config.toml
num_hidden_layers = 8
num_key_value_heads = 3
norm_place = "pre"
attn_scale = 0.177
parallel_block = false
init_std_down = 0.0
beta1 = 0.95
beta2 = 0.98
decay_fraction = 0.694
doc_mask = true
Each number is 500 + 50 x the weight over its row's rms, rounded and kept within 0 to 999. Layers, rows and columns count from 0. Numbers have three digits each. The size before them is the row's rms in percent of the matrix's.

# up: layer 5 MLP up, 768x96, rms 0.275, rows 106-174, columns 0-95
# down: layer 5 MLP down (transposed), 768x96, rms 0.282, rows 106-174, columns 0-95
up106 077:509494457476549508490519487445576431489500457521552514589469375424416499489437478383485484481467532505507507469518561509505515480473434470430484470390508504527528564377496500452525513412403524475565529477433384499497431534513466490561568572594498539439474444572405490479493447488545552509
down106 072:436492476522441567429499499576502495552548464500428606472551610540486504506491529547459581545498466495478455577509451582578476485557520528579480456586504564528444452549499499449477548533583552536473490529394584504446610449548489518468462474372536583521548515527602526499544503483533496501
up107 088:505484451510466432495464468597442482516463532477531384627486520471546401498441462511587411483541483543572515397473472506506530554528516486522524484546549487477463505527520452403429482446544415521458514509494464601413521584431427544515494408561511469458442433458531540490462588440484546503
down107 084:434478526538465465361497509449531527479531520479526538480550509495501486512494464473521457437512465468436480594498498594445610399577530451538427487484537510494557553514474403493467547498526475568596578525470515528471582465569533406387550419514531463505517516459552537516527394436575460458
up108 089:498435494450484583519512562481504647502470543404559530535498390453559425455511559442503467418463554582533421404562534506540451445427503404513541498496522471437410514503612480480491514527514407406552506536547520440480544524478510475495526534513529502495516587513498420486530487455494470432
down108 098:488559496459581472562475502599431530494449451495487485472577502455513480544537563563414479457500534513547490533478592496487488542491529429503536467518540425496484590481527415463484559507571610536486519596576496458527600500531578404497531553504478551382488461436538499522614536449540414473
up109 074:568534435502477519519440563563419526567532489477512469512411487568540506513462477564460455434523468590453453390474445457447562496587523473432496531567430506483476473435506461498529441474413616503340511447478422489486470471578521458560495460540490493494524534457478557478546526517429410543
down109 076:452555534466519516514456416406458451508560570550524538502681474496475443450512509445510511555438472411491492554574523542558477401457434440458518418481540474499476472564497522504517539489543479485543616565487553487591476508516520528431538558456583431482544461527503473558442424449536560499
up110 099:559538502526505460454467517497522538547489553492491441560431516476541433545440472506663539449576559539572445432506475470479466477418566491476448558451540466448482524569501494457512470444435505518583535495445446571463516466516573550390484461518481399498547391529525518544433538612455461547
down110 117:480472474576441481494453474517494452495627558497585534556611511437423526463486515469588507467528423560458447520383470471487494464478577484435541495529510505569522464536408457503524574468534519543485553558429503525520514579512466544422533471429533620412523496399512538455519519561469434488
up111 115:520518512431616490500479545512618491507444493617491503485528533453469547563458485551494540524535426463459545486527487566561443497448577492550474579513532492587513477471485419524472397504442478446466481413507489478517452532474501523604567396626572504552510463429470593543556523446526536494
down111 111:530431597502598481613455550493585486421481465487602471505568569425562476488442510526527445478571443495422407372527463472505460511449509480458514421501567523541555496490485487513433446558401467561525448552520542523474553460564554480491576458538480463501488450438457528535536567450497496462
up112 081:459488505583527513493542522512562543438485487469572455430489462458491563450508502472515556557481492530429539578561479551419463452464511514496459428418569524478460558523451494406479502429565490492535514583474534447469504540474524461575460581516437467579556494669555550461564521420613524453
down112 095:582487375509514405472505502483394520580471480412544503439474541493466521442449469525454558460530493445538442463579515540508458443535405578494426576510468437448483526482497448573471510463535436478538500495488424491561490460518467455416595551423484480429613531462560415530529485527545528462
up113 099:573571439487524461522464463535507515429567515452399472425486489469460493510444516616519559485538488546630503488499490505522616460433421503442456518487541567448557469529521499458565375467444445546391539507540555494419464468552483558478538467536498570524484529562462462480514477580547437441
down113 107:531515467543563614409541455487508554510501489520427445446559453427603579468523501465523483507477505600480512485596521500487496502474525515500557521467530381525556465524560528530479427444522555398450551542501362461504516386414555548516478506516463422482574583508445468541518484443505497481
up114 083:523611555493505467521579460457431521496493465487580444462498540520505537432399432467550465469534429497496511505483467527524460445524498581549566608595424525511475407499546495506505482449480496455419532423430406451461462468444551555444547561514439575496519565446491524524417491555473451390
down114 072:430493393459461500485435465486523343461499462454466576422568551546492479447473528473479481543483479480480506608574544499510501458567437392504428444502469535542536508485479533573510579507544466534532459570535511491593419521497432508566609493440449425394492479463519499535556512522482451535
up115 092:515530502516486510508480472413512583475484461509534473586394564452433440443517512525493470522448477558542543527519487501565415449461514512514538528550519492481433523541428527575470507498576567471424466482527484630549426589558472484599474420486473540513442511506500592518447409658494545519
down115 082:492478480457596574580512430553586573534465561524472501545503549471512558517525585443414457474510414473473500536558529531456478567397438447467496451498499496587484527530541547536490436504531563505464491484498497550558411435480522643548413528397604474448553541523451529543537500516458524504
up116 088:534558488551588588442510525464494473487514515397575496480469504475473636421499526445491504570505549393477441507486441588531563492562467366552566559434456475532489449568512522524513487482583499577489441525437548437524440470562491532493437503511458522602498452476528509488548509518557420449
down116 090:489585554544554508525536465496497425495448547493343459509495483499596479447564477466611496523434552494560460635513520421449541459465560421535553584521476470522617487514517431474480458525486537556451448440427487490524550424595533507534466486458526559521495469539505441436496539545502458518
up117 084:463517522528519479505422592427404476472549433496608513444495491651478451471555499479511516475456566562468474504487504533622487504467598533494502474470520395491480412492529520487476520407469484476503389457482531422505457463457473629493516621493544532447462473474533454456554491542535505493
down117 085:404489544452483528495495470484507528428525550517493508488483564495488469471552492494494512441540412445515494533565449526537429526457507555580457496498333545460481463471457518495491444412522496489510592530641462450594433451536517482424488474567544535513519423455572498554345503522510499419
up118 102:557426497474499513507454477406559510583485508492569460562454500512511507549455516593478500537477394527438572503469436547470488487522412547463543508489601536494396474480410498540525529455406550430449538450392463523490615475447511529518473502484460576515529471495428545543618513437415518488
down118 108:476483529504461584490446459565506487509485556395465507559437452559523493550407536530535561542417509564486565396484518513572556485518456582464524502523419419444459581408508535483473461442473540506465451521594476482596513527470505528509464532381550509545442476596513479535505426540455405460
up119 103:631570624479555494445521526459468565547541451543497435513531428510428501469470498514462490448549465517515486447550540484524572459498394468468452511478488520512477532475553601621535574541517509508514546534535472482480489551464405463459488467599485513591487580601517575562584446470484441486
down119 109:603536575529482489367465483544511591544505490443562471483469495627517588574451478512516490506432482506440446505519534476454530482529456442538489487466454645478508495423477529508525501482539511509529446628492464525537488473409492436497440427566478501577465424497426482514484516569468588439
up120 105:574451514446479525479466486510460465567422636522520499502469553440549493508540453461457484526476475494474460436539434556386473527528480499496378486442466605546502519528470526496557517390514482421496561513545558487505528532570550571421432556468460490510550630495484500495482399533588571508
down120 103:464517584583469540562599454610569486551412541518521469588496509526566533474553471446466454483430491453470594535512426522609531502513605488615444519483489468474484527468488530455488486565511480415483498441509549463353442535490468516511508559503521613498508437536511456488477468457502474550
up121 114:564529516475572490491520422415540514553514556559555447368482481437549492507532456469458494515483485450459590517465471539526504464573448420540440589556373569451562466434514544444504491519533513456556502453522627475547516394531541504437454512497486489536515547495578503409466433504422484520
down121 112:523536496490497471497489608460476586523493593501554462495511466523518438426495548527559552486567527458567448529448408584512466487482520518504569599566539491427575491486541613529440373569473549568532464508442544498498450427490491434473500480533499463474557579557454393450469489515526487605
up122 087:519482517522446404471562485527585429421451436476592465476420586461480488460567570513548643460547455501555502525570442533486425506510510508569498452564543460520533519540404492475484484520492574551534577471467497526531519553553427410571553564426493536479535470508628528484469484517493537536
down122 086:521527476551530541510573546540502501509571506527445480536581541463351468526500478568489463454457458426442480568466482497601570515472512506356494504524474412566420495595454609513515583521493420462502523427494470462465406470466470505506469466427510538496493567488483535506459424423500473424
up123 080:469480499580496465505475448574481492519553541523480399658471520507499503505495456416522450482536513548415473471484430508547507539507445381558550527473547355425464545417476402462425481526573427477507543473517565460526542502587525474532555479496425521492503518521548481443417480534496545432
down123 077:546514525463481516492533496605487475537409475554461610508551506551522455440581455446525446622485487437534506475529554418463397452554590463547491443482458520523495462655528569482506453494491463475544443421609492478569501476457503486428496460450480530458524511488458473537555600471460459530
up124 113:468383551499536509440429540593453517490503522414515548454539481498537516378468504513461520465551519496517434411502450564495549468396453537508498533589458523514498537333526453555506450511596567449498487465401452495525485505452476516539470527554437405506530546537529512582546476454511430513
down124 104:516486520441552469468437569508462446514533483473472511549527465500521591540511523492493474437522627501515485510582559437549571491527469539541537546552536607585537484476464504438478512464572501505509500608419501531525501467556503453446362399449523584472476580491487540503530649488517471587
up125 107:576473565520507559461572431488430509563555514533496485506530514477517458465513518496498514498478517606550431436507454544508446441540590559557418482413566634534595538509564465446547477557525603506548427492493612508496569445492565515472535576493520478445507494435476518487473563562564586503
down125 115:521547422435541413519444599489476467433568455444486445574525406506426555445566483424522456450453556457530472539460563474477491474455449589506521349543530540501467467552509510454542478481476479635583547528508558494500505561561529562533494441525509515561570579524453493457554479496470469527
up126 104:503591364398444505502467552533564536397485497530507496528427514455488463444431486490454494461484579609601467559474437531533455513472465590469434518553558494469490480517551468473481515480555537523479458517485540508464452646449525512421496512463517519580529530541623549506522429538475440504
down126 104:429457464548559490455502492520539556499554479529608531505526544544502537570551503471519508532646471523589463604483574521467528583537562510485536444521479482431600444555569534518472453472496545522560593447558498549562584440482493484526520438522429609547509511495516455499462559489474616540
up127 077:547440533508509502508552567456457439480474468431539478409476427464441480516414489519490599479478485568448501542424594476438577547517487526483446498525527557449540563531493580450515449563443539466548544446466566567504467545558588454553591586525428567518471541550459505582498474531591410524
down127 079:429470477446542472583441474478432457625531549507389521467555510509514560399520452472506429543501523421510531391477419501527486457519538479477567439477417407548463500548442523460526582484538401502522533472475482428520581437548435486470450486457570494436477446504533444559554498532480580519
up128 105:448494580494545481487570598466596418508515553397420502500528486546458554399439470528587473491448515613547573501534503574453467538466434475534451453462466420547448521487443538532385460531416517454464521509572464407518509594545513514469484486449456516458495493504579512536540557517463517543
down128 099:592512568469497457460550482446499550420444409479476527485437513551494491481516566472624435472492403500492553452412475484552444482443547530479548400552505531515405543524528482506558523501395473477528573478473513573528572573558481450500524567562501434490514445467568418445454547457415438494
up129 092:600353493459542512523525539506561452488519554518490514581438410505499575511456442575468468502573492464475454473522431557512472451481468459495553489504449453528541514535545448548507422544492626537534505491557547460524539532482423516420450450478534469537471566501516555495501514456452689561
down129 100:600559452569525471526539430399567560450551529491524562580516493539538577465559497522581487524476402451443507538494442549486465472529504439556491515430497523522498526627569550454433506452478467373516507500532482462460447511452427480492532500550472526533519611618459458442468478469432477536
up130 076:490493553513522409465602508375457554491539449438542462446504434488452523486504523454567570481516564513460552554490510502498553518432448549569498517441563398437510537462509451556523415433482534458454467431505487560522403564548551470412631501503478540465404496494434483546523512559512467429
down130 068:492463508468515563512446439493549524565506495501487632513452547498500387515516502476566469617502457464476502489486412541510424437517605483505475519497425466469499416533519521554422535513520443488587459528468520416483651407409407453471458447472529505517547475534504475542515531484501451599
up131 120:415468525475508413518481537505491467536528595452593412536361594581504559468551426456555528495545448511537440542461546512409464477453557484516504503451479516592652520461498543474508486532467469512500593512497491539446548528538470560554537484551457490528463457496551490616546448470488484561
down131 116:464436532513639373540430609450500450530590452501413581524520499530544532537499434545568471496491531474576425581487482456516511510570488527523483444595514488536487600523604480505491370529549438522506465506434499459460485478530556469569504422510497440475458498497536548534534469497546524524
up132 107:458535525593452525407536507413557543481482398428481489468461507483534498457502557502470440507448505493429422599454429519469512479456577432504501527530506590458663502517524517380472573435464441505531468555532498472470497437499487545487532582488528417479508574466446518436502451533543411508
down132 118:554554456443443473500525445501463469562448539544583587597504588429505563508442488493364511588475446414499499457472494465560537526475474464434478508462424533399554495557476563484490488425525551395490444464561555484499420495441445494474471582503520486462507474460578535498389537535475504530
up133 094:481474455376546497515496567466555565461439507514540507560457533487568430451513428533536491496500442525545523487526492523534532462571487482551492559467442501533633490397535415443551494495482525470511494394411544485524402524529560487576501471546394530511606488438538547393537459450515431481
down133 102:559528482544500445464461507463424558538455441561459536475551505451573396515482349448568503506457564464501533496469534458465531616513497483479552529513458518463475550561455571474556527430451505507451448575581404412550433508479461515499458455356488511519407468568481541499470534465476498473
up134 084:511417538484507499524502524348588538514547517440401551419485418540526517545542509503446516507497432511519559594561478533467570561446570460491534446468504518471439482498466476432450498571471481561616442557487561527496492506468537524569485570490487501515508515625538505540491504468618499390
down134 071:434534520449483506464433456545487477501541475507577539427505498381498490500542533436621512547534488433446478394557419479477469398624570549500515539486537499543455414478455524524521525433542418502510509495492460438486589530509437532439535469440527509444466464445578430526491518511375490555
up135 085:483480643575488509450543491579523507621517563536458478410449493606576389518492591480429440519529478473545450469564482512383497452506395426452488475487444532519506556473445495436480441528516480559383437487494493468485552468506533573507495502516464540557531528538498516509456554517449540492
down135 084:500417561568472528482482575478485495548560490488433494611522547538563514510555531555497513510515585429484508443446558488477504456568526491598587458467557525578519516494489464611442523501482519418503538573524554555511464490532472506419465534467527452518611481388557355533446557445492536491
up136 118:460526556561542507425439506557486468599506529447547443538514467530479499456527495610504485545518357551532509557545554533466553556468606434460523530461408620460500478498468420419560501443426485516492476485492605398499557430514594497448507415526520503505482502551464497499491450518483542463
down136 119:498504464509587483470474492477475469596552558474443498555562520483472512448470565585383484558442432467511541463466568549472433598493556407468597494470458489516570413546528497520547569501508505475518572537524529504491428400577491582464523463502493491454376524488511561479392573462474464485
up137 113:598542518539492451467554446540513567431517575453508481539487453506460546468463544608407469524469396499444508553500510528520483517492533532529535610507468528487456434432514523456580518477473390459563507518526524564467516469492541501487574495513479417597606550464378398535504459547448573531
down137 111:504506508509453414574603415515536491479518525615475539514514520432538420533573577555492483567557476456531496530479552469531515535510469517526492517539410444493433480417515553487586545467548478469491621520493554462447516495529546595509523575525430510524585579399387534568512503474545461550
up138 124:549492445585452535438592559569481511544454594556500507505458463493480545535538424571539471586517479505497560457430506505462574509395474492451411593426511494513528413391454552447508468470476495396431482509411528513415552537476478544415465523469520504555520465420433554493523444506488521523
down138 122:440521504504469466479539507492435560487496527511455568537621446576507524466500532599568480460456617525515564524455426495538607427553543488436481465486562481545448404492503429449493444496413505537462446453439537501419518530496479468457509555495495507492455530545467536374459460477512502653
up139 098:577525511438551479488424568522469581476481490488548452557543535515503484569509511553461402468385505476642475538468480548535490511433431515397491424483510608535488472549567521448578577475510575490471530401483550532534578500586462568496499438484504549502418559564527472485498507495559512552
down139 104:512526472530454516555512450499496373482501531541578485565455471473551467454522487455550610564528523528425524505535459447511460444489586481525471534487528568536521400507441503507415398489491470526455510533420428420507484464463550436410471513500494534584664426420502465521495537534461449566
up140 101:457431587497420551564578482565511483489435529510531510528447504514523475415441543454464466551473472568535440395511393538387495509554452500498554443413541401539491451467461436472485505516542511550375520502400560476456479531429528493475547487528461463520585522557445565560557496546520465489
down140 092:528537452421502539476465530484558478492471466566442495481577544540452565510460485531460497351516509618530493592446547441469475509434470517539534507481617519438479523508607531548517505479536514558530625549470433476516410542434566474555532446537581515486486431454488545532537503415521418522
up141 096:541546510484429442425546404520492530609457540416453504528398457539477574496487508381450458549491426509550481515497546533561537523480514485523439506399496515589497479563464579480524501493528443434412454519502515518441509562464453466471540530463510520552487502407455474349540491475557553413
down141 117:489485485555513471470470575575436562422441430556542607515540533414458499504471493553458495382554441487505445528477491452509497512535582408521519535502434477438439546540449466445466461494443588578553409487567557438547534485573482558424511475462419541508568518469492460555537481551539541412
up142 092:499438553529532554508557508433475599409405548418542440544427506438479485486450561526466446492459543468526490582558465419467465476522356511498443535525464423548486477468499431487514520551385435540474493525529584588520521476488421422449591446525483534536529502521555459435540474475461544487
down142 094:424480505451492488551512515499516463501535519427442521554526587480523549472425448538506543495472495547481354447546432501455480502558545591481530476497456637513549455428448446519526593476460548600458545590518523548448509436519468498526445535540521486472394456554544587405459522565508441465
up143 096:475391477405530424481546539513535469472521606519501436467451426488466461572463523606608498532476511642545561578546444488538571514459463451481462435516417512498498491451526499551473449565531569462451526508486545454539546545414495581545540607524481460463557440513562499503517495469508522549
down143 099:456501597473454561477497489432415392488426491513511508468469567544494525448484522512488534437438490420568528461420534470582509541525561407577487525551566586604449481544445474373478521396524466530559529583546462532535438499542508560441486509439582556507473513509558519496501461572523488513
up144 098:534515522630515509480477445526372598527484486505559461520459596540534543510509528528484548563529516486469425559501376545597501449481455429460563500506567609579480404466480509503486582526484483579549491450498491525482506504479532494545589529556513577518456415474456496545533543473608478490
down144 093:452452437443421516567490495584479512487427484554486581510522555539515533538560509510517529545451512511373539547465526575548453579565525521544532519499584541531536596498452522494427518498489551537479477465414599498545573498574635576519577484425451488436459525458532483504553577529440537550
up145 103:528483530565460513489531445530438466568441568489644529458483510552477482490489502498492463520563482480536428466469649554517458473470508521579554564453510445497612404460557493484494519545458463429469393515492477441534439478431474460609542575507568448588481428503470498565463495533525543456
down145 103:512499559504431537463485458496546459531610502458518511569448473494500536435469502494527528436493507549592459528440494436475497479489490507441565507559469494521487470614471471455512500469481527621439517562530521494479420458583538470475541435422521402589485412510482577540502442679516526588
up146 087:565448487486510429512482577501417544512522479499534477409492430504496488484523491613411554468524447478482472573458474482546450496495652605555488389487379551487495437478561471555513472451429523542453445466446393526455504506503468514532533448564477483478599465460596507483551542461500491518
down146 079:326412574526499515475498427473526487498554488486516513547559547489547502504547536375532500541509547529520507480543499577494484482454391465431434489552635515482553494486517523480460490479475460520500582425526521509536499421469473427400490456517564488447464503509524477541422426634544475462
up147 107:536415584486483528469378432464592663500552535530514540597516507446541488529503460490608433452417472577510501461501492513482521454551426549429560512428510483522522517539516497495505482463549426467445567545464523432525491421484473464433552520501474551533616527520529467495527461467522445419
down147 099:531518336503447420471438497439474488466486455529528598458516556459497499549506514505500522465445441549562482518565483562515554501565535517470553519514572495491589486547463454484429454460422392473482527366475582453422573618482499560543522484512431520481506501547537493461530556455422537527
up148 100:480500527554522518487459434605534517457545558409467513489583515563442492454492482473593476458466469516469511430446523556511526551498514482490546539495545472576463506470464599457437385563508410463573466454527497548437454438502520433508612446520450489495559581510612443449550391475502538561
down148 092:506471474536574507575491449469479442463516443518452481483482518572590525447525535449556495486476535566497533484516542432549488490447526516531593579529463447394593477448507532522397395463441443376506447461442507441499460493384484519440562437540459498478449622560534486536544441524492546480
up149 100:449440529629428449469473520559378513481466466470523445517485434558502468510424601504455474542475474531464416465552555537487499474537478418520542486532532511471555438486478496442558469477545573534444456444645481499467485553478534369482471496589496573517536480428492432520536462537553483418
down149 097:523443442512530491517513537454529568476545498515497459516398521532500442477537520563541567552502519515462483483518473475484451548425475442461481526474525610513536502541586504469534486523417505645448494501506509585524501457506528482463535425544427491457574416456623462411466577342452419484
up150 109:585521472492499482464541449560490498576459553498447453536488575486495420506548371461426513525423476467445456561552512592435454542529590502495538543536506594494561475442531421470564460514469470473475518437572461484482374534479543548399466531546539590551559533546469506594544489450524498539
down150 111:465456475501578428549536492597538548526428554458469501430448432471461426440474515552514416521520539534478489456486510559500545535518504466603516526561427574460424474432450551476525467498517623575464431445574515517514530450498464539492518504497478479482423536470557589642481600524497422524
up151 110:538492548568527491546459462470482599480539479455552418518495495492432515532399509460438464469558501586395551517611477448428499478413449580495479440493515521504464461518500500514502482573500497521335481450524436454409539500528574428470500502568496395509519418573501488576488460524471489442
down151 098:464472556430483483596515553456506579453505468549441527445530518498528462599516522487538535552531537534537515468495563556446564564496457387528526534545573594442476557414514493586547538456448497626613561558471458542539465415522540454519510495452452557510457489499448516438501582545447434471
up152 102:505486546491465488456378533514485517535485504552473444495478598460578531487364439421503481465593480461487493450512535509495480421474463514501532452429431520517553447490458458481429471460431540407385489534515502540480481472536456552488418459491559466531472510472448569403626489594566553448
down152 113:464536461395485585507581521623474521354499468496523524529463488479465527539522429492513581507434524542552556506507418468540584563472497565507427514481412357513501545488512521442441546563508472457522522458435470523448570545534490509526498536552582397479502453525488533560503443479586488473
up153 099:414484498573506496485549471479544482509569466546497436483475506440504439443432440430503534405477515635536431531495460482588415367551543498472489502442594465464472536484495519481576464534513526449500514468484509541447516457451427521560489420504465571534503537459563462619547415392481492480
down153 119:495500499478576491492440438533528505510499454437470510475605486568454443571482584500494474547460403457480515415510483487583464456491466492506567512517588515556456535528498517333400470420529614485470524487559546602541490505403498526463516486480499521531580456493419587479515481492435419520
up154 110:478534480569487393439540473536553569536510473482538432441450550516455454523377559453433539491525478522501574437556572530549527472521462471555452498626542586444464427524400508488471481469450594506437476492492437497498477557491465515431468520597503562486475456597544588513515579475549540503
down154 097:536509487506614460612518464588505538409438460471569429459471462603513438514545482427495457585542550400522412596427536519582495568549471517451485521478547515591521518495543446494485526573438534513486466520485589511457526473515524409461542449514516569446417579472485511479514531555482510499
up155 095:597460520553420455485428530506476568519430489463491478452537498385477513512405440474498522456477533492410419399496387549515450496504476480490551418562507547441545461460581519596551553489515536508509538503458451578472585585521518518533481387486432464507544461454484492553508602454510525461
down155 095:551513482521549497408456522446597430528449521511461577562473586525529521553460559563425558500501468498440518520486441494508521428507518457429481542453429499514452569465411565409500490525596434475583581549521474512484470477505513470486585509584482517566431535373464502502462579591498442452
up156 096:429472549513445574473444497430445575479444502481489512546443527516602480444552544500409419557554479556436413585486440451550502538512522591520446517528507466457482539524476402443592472482485533601592477464559604480471485482577545470558583505474486485548467542526466550575440538480479525538
down156 092:519512598435495544434535496572601549448470529487512450547420530463560430524523636507517570433465500574430568456566469516546517447460496549570489491477614498491508445533495466607555556528485499510495480560521439472423536444529502446564492504478513470428478495460554489409568515547598513563
up157 118:502370445456506522460561516478492582516505524464448581459458452495417464467490475447463500494447458594435340462559520510515557484487500532538526526433561468527515446511400498538385510550587498492477552495449508519395506487489484474434495470572483532521496449543464465569364453480477486569
down157 114:586499560471430518487503521511398451422456443463422501425539487484541574530629534466510491509506505508472590489591549494503593582548416564500447509482545463467553494530444475521527502560468474514553530567496505448457453574470431517576460497459542470400565473631490460457564512501577493540
up158 109:521528479493449544433513434488443423476497473590505570512493467507532598470464503546566475435502428565545544507554520524479580496513481462537351454434524426567447503537488503550427417550561490503462577464449511386452502458482453462514606553419558480577419544537551505510458530458545507457
down158 115:515425462462421444536484533526532502497489368485508455602508538518379573425475507447461569540543456526500471466455510493533499488512419516521471517563459567439488486491501477530608490512471490517557407534504552588416607509516540484461515469462521449456431578431475493478527472412526533642
up159 089:487480473567469371497498557482463540481470443489516477593453587501505517568496487419540539493487461553467510428489487498532575520487563466522421622504506477387491531482417506368369466497493533485503577497492474533492517465457512513504526459526451533558598433519573523426440540544545394499
down159 097:477550464450510438495475522469488486477485479608456507565551528539510594630561437450465618464574558511513559348451461464467486486541544480429409578520473521405487468527439362513538523499558462544483536533526495509539416513519473467483532503448531520474574500495556472499482476555489431541
up160 098:552638516425497469429534578530445451485486539431504434399577484493468469492492406472433493431487479454497496422460426527521502543497473514512386533559528526528444514461557588568574573525534414518532498470514454502430503464399417449536521524553416495515490464511443553558441532440474520481
down160 100:485511510598530530515535526459447519416510420513521516452524480516425465474509489573502491435516556540522468430579548528485487448561435349543444403556538585468447508505512469517468432579547555467547427473521384497484458565396469489446499475535430488469509550592543484424580469469452493481
up161 075:603455506533388560466504421579532534497458617464404511637526429427464455487502467456554534422517423448592477484564504522488475509397456533517462546550501442541529469446563446496529461496417491519523511483535492566515465463445453538418453528500449467417504435451476454521528514529509557517
down161 084:408567578533483476466464382553391405453528510495561501489489440464376524546558568520510439591470479466544496502534507523525363441532501489523541565539485558616543566570459489536489536471444521495485521469471506503550579455592528494472562511475480520450538509560552509518451567434465473512
up162 072:558460587486466478508507557513548540535428478504451499444463498519470476472503561475492499560569443552606506634493472570584547531469561658482515539491401521567438441496533439544479514488496536549557485581542450521431532448488504511529550503552412478510486457511503426504426506487554375447
down162 077:443536483468499470467464434599414557439526547576557583511476503494477518583531471503454448625491476521443518430634447473459405408521440486517472487496426454506503500531456497498479531528575507534465447455447571476520497550574495427480509485474403487451496468598523471465552516491367476459
up163 122:509434560413451516509525480482420523589537474542469538553477492490518447481499429452558457492466481466489594534588467507472470382542514487485507497572478543486489562455564491443445534476565487471548561443395446510471408506525481446522451429557512514539479553564480471365432578560595486405
down163 125:446528497389425485604499524414444368479494496515451553538494465448585510524475458477489421504433477461469519573421541454506555546472501575505431456505481503497467587390557517529560570413557431432526567463471477523479524430517478462562477508458574475474507500445445569457451497592518475517
up164 109:570462521538477487496595531534561603550546502459542467428473519482466476464542503531538593469459457562392524528570489533429420479445474565497516447491457548643482524468496482536473530527479552401540560461401403435570603468501544525540501441457479448534571486504578500501479471491495555562
down164 112:460468501522544476494461449463569487580470592405575482425467534442477545557585535603437558500585538525540495503459571568448450528582544460421527527463415475535546431541470510550522421489567522474522476487520558489493540485577501568481564446439477565504483537436423537487553610517438449514
up165 091:566460486480430470491514531525451560374501510445547583565436476411484465537482501555502485439510461584494452395448584519539525380541539652438515446481452523543468531425481483514432468430480488519495464541505434524473513557493473541398482488443434517520563518532457487444527452490544521589
down165 092:489522460515551505478533541479563500499504445503520471433604577611469505523568479457572455468492524484438434545582491532536521470480403494494524534534573426592527550478523529518411452578472432549504536453383503535484593552423532464455521495527455472478418515530454401404509525397498475435
up166 112:464499495462538430416585483407455464463486476517492501513535530505534429541536528526402459535499451482614525481443461499495480524464507368420414502611510488564498446571522377387533531528507510428570467424490514543471436449550491518528504414529504565534414496499467555484437476477470468449
down166 108:436447453454538561515445462543524484471448528473528472512558519481464611433557401531433592516409482460432527502474433469515544487590490493491431445470482526431475494524486547569603477564562502504468473525535467462467410543406442514475456655492558493489546472543477396521534518558518560468
up167 090:491481526534484574511530544444463459510539551453499490497500568435552510526504558544421521432541504518481589479523518516526517544473539484495489471522476477460499448478453487455601447448508342491586596530460513545447542496458460645374557622577491450435500490558501458446443455464560460518
down167 102:573509562476524451481521457623515527421441544397500489444564518519488503567522486457513566415547508478391435557531451534544468491383488500557515490559478432511551408460435511443535513410498418501454574495497553563374522475521474545509501543540467542513530461478520532517493585553545431562
up168 100:478437509451487523495505510503543525510520464440474477486433506535518544550516509528509423506533395571586447454539525511476520517532469418596473474532579446471497575501335545500538507581577480484434553571479488458500547428465509511453567499576406498536475476480491480333537574438536523561
down168 093:564427443483476484469488590582543550464541482460438417454464526514372467528417510525519532496569546545442428514383570399539479514565508508553552552508546565529473461536511452540496573544546506599446467558593531571483410507480462530518475427571487521455507421489519468530525466558540468500
up169 092:506522518507482441509407569528473468570495452421500429517459536444415479433627475526496391521507428480544554566525560516496522480464608483533393566482555444580580496483449529523496495534521536446506512537535455529549515385479527537559523474621547521499528496415568438512517536461440468545
down169 089:516556606383474470370499483592451490538444512542503501395466467442519559535555419546545469472491496551425424437469506515422494564545528548475522566491564544463489502515563475539544611494469447565540386538554517531495474537532442463498507429522516378487515556529451513534524506510458548501
up170 098:539458617596526559461552531495405543492566605536454540611532547453545489465444472489441517488570523561531475515521453589491488496558515448550544547565404497516511492494499487410580515542612513487521478519570510592593443531499549484482580489551459473531456527440539438536513490501548467578
down170 114:575422490528521492520624534516440547534476501508466537522537542425477527510401594542495551568491490494528499586618516505450544534597458569587430561508485545489552574494459521480500538475488515612483493498527535551564494568438507518564526567398489550478480563476430412494604537468507472525
up171 105:490491550502495520480518371462545554520517460451565448394488441485504491451383571555453519492560487477577472457445449474538553482525487468547493570539490496511551553431520435486573536470498442598493472490486535434496445536583421494569471480620416568507460422559448601532513501524540462565
down171 107:493432543501562530567616601426498536549506467557508459635478482523575474459467498500505439525477532429567587555532467605505427558533572468509518560565505503556496498427486474517414536514501558459463515517538520520611445478456531582508476502606531509580494532486497609518424500474475521493
up172 084:587497517467542576525523526399466602461589508500482458477475534591526420455433545606499412472442545531454456524459521571564484454500577435429581514550508457502500467534446501525460437427434520501500511501493584481475401535529453522424586491508592515486485554548478564474614463512519503494
down172 080:503515448539483489447576453547423485528465541537540469495434476485493574499467495402504545522526493455532485439524450420422379546497474502422504529484447638585471501565507484501475564579522471548520535363521507524585543546504526474510463513516416502574452434577460377479555542501477449537
up173 081:563456469512430515478440520541495486575478492434483490495440474446567511532519468449463531478443477546608527493376520475501590526432552407486502493536593495507490510445525507515501393449382585544519500468506588608523457542520455380544453554543488564492536553613454480499532484551524533502
down173 072:488504552520502564436452476532485474476476494499435586432506486420448480557540438542545460510505485404437471459584457563535382351510504503548469560484437423527496463552452502498476528571560484544513487476476479434452548468515509560388573478480500454515446506439634450517480518475590433462
up174 094:503528502438570490544442425449566546544528579498469537558470494471513451477470442404506427556588588510482542556528459575431536512487449470457525542480458560601478495490382470489523426467471513463419582469539472490438471510455364487563575559512484550534486540520528546556570560526475418530
down174 095:438456513452540504603527525483506576500556455540447546600450508434534439386448435521501475483500534544559485493481454509489501482492562568491437498512543589426458542442460576498524683505487505519493456558534465528537504448516449579484516499528500531535484434561554547450352556488492500436